Weights of a small GPT-style language model, trained from scratch on English Wikipedia.
Size: 9 heads of 64, MLP 2304 GELU, vocabulary 31295, 58M parameters.
Architecture: LayerNorm before each block, no position embeddings, biases, tied embeddings, ALiBi.
Each number is 500 + 25 x the weight over its row's rms, rounded and kept within 0 to 999. Layers, rows and columns count from 0. Numbers have three digits each. The size before them is the row's rms in percent of the matrix's.

# layer 2 MLP up, 2304x576, rms 0.0347, rows 745-840, columns 128-159
091:505521489476562497512494524475506536540492543492509503505530445490486538530494471476521528519510
101:481545515507488501524518487530584490459534460539531510512510506501543529526532513505471502490500
094:473510477481479529519483514495525487512537502545472460488530523531508515498526520498415466506494
099:485512496522536502503535503521485517455463499521537461463508499524464511541458508479493480509482
093:487494506517496540494512481526484498508539478470535520511516510507479490527504485490480460497525
105:490586518533542491516520464483466540477476486519541492499518493512568502553444507426493499490466
100:475469461511465495537472533485496490507510465520486486503577485536484508464525504512458475474499
105:449534504480490543526483497508506522448459470527480500503512453502500527510527484474490509477510
100:510529531477523500488504487496500474547485492560456492445497511487549456484500470488505482491498
105:472510497516538529510481539523484504488514488465502511468468486545566518492473539517484494531508
100:476532521491476481487537464513464486486527525533519524522547506532537492448493453484478477487495
118:498542487512492501514545481473522499507489486514524481502511554489498501495518496478504414487478
109:484511545486552468515518508518485501493474518491465500486504490532493508513470505480469507515484
098:507472536520557542489496495504507468504509490514510506491515482493504541445527511493489495506479
095:492527501491506494509514476450486453486502473510474472487496520526513528483511492490477469510502
106:473558524554503557543507468487487517499503525527459508475497477512498540513543517477514480474513
096:503487485467510505524508500498499444513528549531501486508505535531477528522519474485487486508456
100:516465499508518472487503451517493464513512536518457525498467455497505494492467472525477517510509
097:498491432499486495507511496497572482511515500525520499506486525469478453506494505495496494491507
101:507532505494523483500476506502484511483516483469485462493499455503483491491505540508497480476486
098:547499522527513481482491496491467456494506500497496523501485501497461487494539518512497494490463
092:507510512492501476478490467451457497535523511504531545494522517541520484467523467492437461524506
103:538468497551564552501504544487475489519474498496524483516469477504486503509489436497456449474519
093:495485497506508476490485487494560514493509469510552494519492514506528509479500494491488488507530
101:553498496467514489493496534500499481522499472480498500469540522477535501543449515489516495504553
103:511489474515484516528458498471529470472503494513539523490511464486502459470455491505535520534505
086:510484467535512491502522484471476507527501500480520524486501493542520532518481484506510483501528
099:501510522488487491500512495500555499482509519499454500485495479551509518521476491493502494461504
110:485463470505495534530503504497479478502495512510479488502506519528517509511447496471496511470475
099:485497436475523482539470498463502483475534485515528488502480473480483521529490513444502513475504
110:486523519546483517525497497543523485518495505495514511487500534500485504506524466496497444498496
100:459528542531525509528507486539509488480501475497513528500478468515535509467471532470512520525505
094:467551550520516535529512526518502471517530456469501504510501488563502539465504470522513512492457
102:524479479513514565515502539514507478504489493502524524512489497485573463496470537449492439500498
104:465497519519498512536491463455470476494459488542485489484506522512468494496499490507486512489488
107:512537464558534507527535492508501513575505497515519494485492496462499527510502519462498462507493
094:487495516478472491525532488526534524492464507525544484501508447500518484527532480466499503460497
091:516506489526527510513467504509447459523479479535491512573541480523532508455491474538520516509523
101:518509478507537505543539491498520489507491523555511534492496480495544500501498500487513484507450
099:518517510567467457488500464475507480499513498505510491453522504495517491465511483511527501515500
096:487506505525498504521490489517481477493490457515524476462503551505503533539534493503491489454509
099:511468475515513426493474510511512460483525468511508524489494491550530488523538466506511501540496
099:499530505512564479494471499493479502546538464517528435481520538501504452520522506488498457506524
101:505491517523512513487491515549510523498499490498525515521500497491488483487515450507467483500506
097:535472508504567535481499491530500499524446481477532498493497469501518503512528460463499517488498
098:558519523465524502555468512511470439527530463504490452486505439537475502476437494526476501511499
103:496486511492519487529502521477480487485512492496516470454520471482485525529439529550526491522518
093:528501537555491534475523499523463487519495509481517462525468495488510539501500498518547490500494
095:520513512517521507495498500522505486559493518487476503489491535554459480548481489509508436430516
100:491507475470516480515534455473500459503516515498498511496502474532525492550471543502492470490499
101:529466450494513485534553527517487522507489536489505506547515510503535477480483467458466514519512
096:481482482519503473520485433501499492513476487483528519503504507521537485506463472524522482507518
110:510520461506495492498539487479508515494496504505500481510510448547491438453473480483485500496510
095:487480462486535481529476475472497477500494479519483504477502512500487450500458470486488501490496
100:483522527538516517516507523533515494496501522524492490514528425539579516498509485483472440515544
108:451514517515486505490529531478486511522452516545493467521510519542514528545479487517443525504500
094:514486528508516484568510463516498480474511443475466495499480491470484514531466462477517460471534
095:481485494507521530510503498518547514480479479538499477476506530487553500493492493512486526484511
092:563538487503548493507486469490490487485535498465475533514500462469504471483491523507522494470544
096:520474460488503480500478475492481455503454443469465493497517529469458482482521530479475506459471
093:528530486499495511509477503489495458518550536493465519473532483488482511448537470458500468531493
101:475507520496485476526501499482485477527517536495496555524499481521518556529519482490514456502518
098:521512513512505488471525461502516514453498493544472461479509469493518479499495550519498482538484
104:492527467502503486537513532496512474464460482542463499511520508506503495468512459526484497476505
100:508488474474459495543546507539506471555467514572461512486507488499511491516515490460576501520497
100:526522516525520519507494483507539464465505495543498475488521499539526494499468499498505470523471
094:512517514523474510512514464482469510524493519496517487506497479485485534470549513499514495473521
109:525476481560500511509516479533530484481546498457484505501490511488504517494554495528493463436450
095:519549487497512496491498470502538503498420494511526514516524501513565487494472453496521488487467
087:490509536474474494483526471525478510468479516506503504496502521531536512543519515531497462482544
104:491508481516541524528489470502503521482486464490487486513485473473485479473516494504523488460495
111:508512471515516489510517481494471513457504523509501491472542483507546498484512506499498476547520
091:498501527524543468511497530544507474477519542470540486507510480505538455540467528499466498465514
102:521498449510487478538499421466527532523532495509491465504496523473462465509496494546541474526477
099:510503494489531500529516545460499429512533520518484496467498428521511493455474496523536513521507
100:510500524461491456566533512471533507502506515491487487510504477499545499510496478538490505490494
095:524517522523504465499486511494506497477533462515508505500508483486488523520513527515512433497454
099:487542505565475512519541534490506467488534533500505502484527499458489525486488537472498444468508
104:486471523518518485504494491459507504483499496483533486493543486476482521513480513462478495487497
097:514489494508500498479525503477482441478504472478519492521498471504513471445481520464537489511483
099:515467490483501489509535502514521504476537513514502477468537480496462453502497455492462518509513
097:559517525502499543520504525513528480506519509552461490510538532528523509496474411535472477502472
104:475523538522485492527531492511514457502530523534459531504515500475509535514476482537479532481467
088:514500485495524511527491488505522480491506494471464525490502469473497483525526509443505509483504
095:497529473533495529524478508502484531508514499504502454489507511492506519518503530521511480455487
097:486541545469540502486505478498517509483473513504507473493483458493512449517486479497477498499533
093:533510501481466485519522471552500471479504521467465514500500497508522465517494491465492481529478
095:472510502554490538495512474510541524491493507532508488480478459486465504481506540495487498509463
103:478512528513466512510494488492518500533507500501456512510495487484520546491498505519505522470499
099:489484480531511497515479487493502502536436466514548527492501523514536539483479482518458470464509
102:509534519491517489516504508481497520509524515490481461514506529485541531470461505526463520500498
096:448524453511553493496497494476527483493485503512518483530515485534472535470515453509522506475438
101:451532534504494532518494462497492492524506491508499487516499510481523506508454497507478494440524
101:517477521468501448515502492511532476483510462516541517507541514477507538515473518472496496510473
099:558510513503491452495500497507513483556505493474485512447494479483485448520528514485502478538486
093:516514528490500489475512481526488510496514464540479472479489462441506482515556492508532472495525
# layer 2 MLP down (transposed), 2304x576, rms 0.0292, rows 745-840, columns 128-159
090:493453531470493494492534501506517500535491487515480548473523487439481454518515530522494476473505
110:508507503519494440515529515473565481483501469500549498520482541524551521480488501541502493472517
100:501497482502491514472477509512478496490518469545524507540474449510509501474500482506468506476487
096:494497481532472534517513522521538511472529471506470468478505523501492502496514513536496522534459
091:533526450494471489503503515491480529481539467505450525478468504542485512491504477494540486527491
108:483531506499484525464486504517511515488513526513484500454538509524489521476536460514522498508456
107:463506510509529484498505490507533518523481455519529503524475521531502456519499485489480509469474
100:497519505478490505534506495487550542487535496545525455496500478563535497512505504517579523469465
094:453459447513488510493570480523473501521490469503515501476520490509518509504540555533516507483515
110:505491485487457481479484487506497492458511529551485499526498581496474458496484540486509516521474
094:487497516520500500500460478517499486535486523523490464546533513477474493465512484522491493502503
112:475501468514499495516509501522522468518524481499509496519498523502502503485530464507521519482502
106:480486510484493478488510518453488535535486496502538503446467483514515489491533537471483485558527
101:488486493515469487470492516526440484486528513496500510470508466475475489508512516519545485484489
096:507481511506448492497479477522488529470500503506467525475518535502506446517510476502505481492538
117:446493534495497501494481472521504486522520505481496494479481532501572520494502508524536536493498
101:527527499511495470469517475460546469494510536560515483534530515482516512506465497531525487517488
105:526521494534493414501480501491484492473469520508476492518498501537521501478532533469490520477510
107:468514515516495532500512493499473497501500531536529484533519490551482511484505486517467443520524
099:512522527476456519562516503530521510486546492523525523503552509522481525495517458480466498471461
092:464473483486526483486508503538472518504508507478444523443521515502466494506510529450504527553526
092:454508498519493509513483480463500505492522501468460481489484524492506504468441508471514493510480
101:542489456490498523469513506496514493450478480536521508511535519474502504517529476464538467463544
091:520508496541497503504498485488526511493504494470484522457513503464512518502487515505510508520488
106:487428480490469475505501538444505457504532499477525482527487460538496521455529489475516488496521
106:448532502508500509478476589490502467487540476471521523540482467500472500526534495479524501477511
089:511498524499506475521453532482480498458483493515482509489515511470501487509469465486466522497503
092:503473546533486541511501485486451540524469489463519523525500523516526543480507447479504505474551
116:526522486525509504477490491459520564510517480504503535527489520516512527480485561531498497529465
094:542478536497497503451540526464493517491547533507495473532532514495475432463475491482477477497542
102:504504496527507459510521509466508512467490517487521496496481479472511501505476496547487512499495
099:510478504500522483506495509530514483496481537512468486518478488514470499496525483493509495496522
092:503464475451517442517472528505480525480494480476507513517522482504476496470551537530474432499454
104:518471516527514537493519481527536522487531522502488482519498518455484455474493513494504501450479
106:483475521517515504559472525500484495486500493490517551468511550479531470482499499502540492477521
106:504499470502498489496509513496476461501483521469527545466477494522517510463492494486485513468517
090:461490498515470515472538478506510516461486502496512477513473448450495513501495534552502492517527
089:493510556512498533526511456486509470531504499497520534467516526524492528504497492462469529492509
101:493440514494504485510489516489531478512556510486526502496519473579507534509525495459510533464472
105:482501460489501490561506536520515504500527478560522480481486542525496485535444473500492501513498
096:539516450458543493486484438469507492514491528480503547506460490465534480481491537489508550543537
098:508480567448513502519483523509458539522545476471481504536504512502523506516505523488454506477458
100:504515441471529506496478488497483494466488503514485485511504451562532479473471523483487510525512
103:504472516498497518550484473544498504542490483539503511521519520492477499493530532501497497525514
097:479512521494462538519506526506507478529445475503523459521474501474509493519508456503539496490490
102:512510493504471530538483470492518526499503499517485533513491502475474510484496507537550536478500
114:482494494483482526511496482486514496516495460456491516469497492491467501509503535516530474492513
104:473515499469506497523497499500530469506533455481487510456487491490537489500478504490518511491469
093:482495504448508513492479524514503509507512488470487499494539537524513503538530511477493477485492
108:518494510460525455486486497506499491460513489532528490466512490530473504506477545498483529517496
107:477505493464486508505525475496530504488448500503485505482495499520506549512462468506520483496519
097:493480510478490495492470463453542480503497502487488512545496500529549497548499520521482483503508
120:462495489507481491464560500458477518518504489501515533475479486468496465539533498491457497542470
093:553521426517480511499464491500499488538491509531488497494506480539492487535535515511519511486525
096:517461533477439492489519531490539516493555490512490477534484507509501491515506503524479480491461
113:487502477502564509515502511498484493500520486556515513520504482515528550478514528501495525510494
097:569510470439497494496513497516494473521527535496515544478498558458473453499515481500536508495503
089:531467457470452521464479493510527503525454525501518442526499524471505499511503480498518486534477
093:462520453510466556481510504468505500462490472518497486505506478507485525476493540484469487487484
094:456515448483464510489515538543497508520465479526517543490495508551502479461486502483503524509509
089:522492563513491531520467509490520490447518513517493488504512470486500466508500500529473481454498
100:513484528532551526477492534512487495457507484498503545527520528513511487503509477520462484503474
092:488489471552517538494483559474441500521504514470480512546532544497515508471498454521544538520482
106:538475510487487520495539472500506466526491564471479482454504518495485553487531466490487526468461
097:526510519512505535552502483503462493480525504510516534425488557480488503494492489523488485529530
106:501497524532478490480527544478548479541456472530482471499511559490511500491486505552492508534495
091:528535489479457535527508491532533519503485513485513474543479489487493445485543450547486546510558
107:529482485497454457470524502488533490491498504474491453455507532517526508486514536503461546506515
097:499496504517474510521439488508575486454502513487506501511476471478516478486507487499523521496483
092:540459437483533490520501464491554523530540480521474504496492485458543491511502489537480535491472
103:508504475487458456505521553497529527531530505510496498502513474514469501531474490492476519505525
109:486478492504510490458520489495482575490502520474526490506490492525514528537485501489535486460474
088:499524482494503470502487487526491482561428493507491492503478530470521483482511518507509482500532
106:469515461511493489524503451522552474511505436472522472456469485501472477481490532481554493507485
105:474508470541529442504495463514506520458500469444476521496457514493539459479532536478491501533469
104:533468446501468475519487508441548522524489454515506511552479533500514441491524506501484516538507
091:471503450522506536520502513480502511554452575496516489505501487513551471487505475477476506490460
098:507487503507497503495523520518470508475509492475510497501483516520438514505533469527521500489498
108:476452552482518464525506489476517474480497545513483557506528498489509448532468508493510543488485
097:525527487460468516561475497476531526494522505526501475488533540509519492511518440524461469509489
103:482509525589459456507522502530482521526542528495488476514491487515532497497494531524471531506484
099:488480553504506514501497468545474534469516473496445548522519515468543495494496535506482491484498
108:522489489488542536542536520524458514478520551484513572504544487520521531490541475500460500544499
093:483516539487535505485518466501457508489512518528499520488568513512494534485465510510498482541490
088:503533477500502468536513528478476473508486512488490513468507461511516492526458506521478498460474
094:482498473480485478503492540462491532488471519460542467464457513529506528567488530500463510522530
097:476524463522531522492550537528513452539491478503494476473526513486504487528505494525541507505475
106:496525489468514464528490462457486465542499521523509500499493510496542503537486485514499488497505
115:510484443495498528516503491508537486505476490544522491517455468482505518487504492511578530450495
104:469480486483503496527517486544515490495502508471525519541497485487471469516511519461512502508521
105:460547493505530493572482484454482471489506491505520509485525497493471487508456490528506502478480
094:492486491510495510466492497486520503510472523484535476474536521525513507508532513529505480493467
115:487540515531510522526481496498501481498541502465497541553489463453496546522520505519502478497518
105:537520522504507502514479516530509473531474507474526515510499517531501470488476512503524485483472
094:516533500445488503488463482489446486496460515484504501507465476535502513526505515521520471457441
098:544438482485506486500522483514489498489507506527502517521538530489497471520456504540511540492488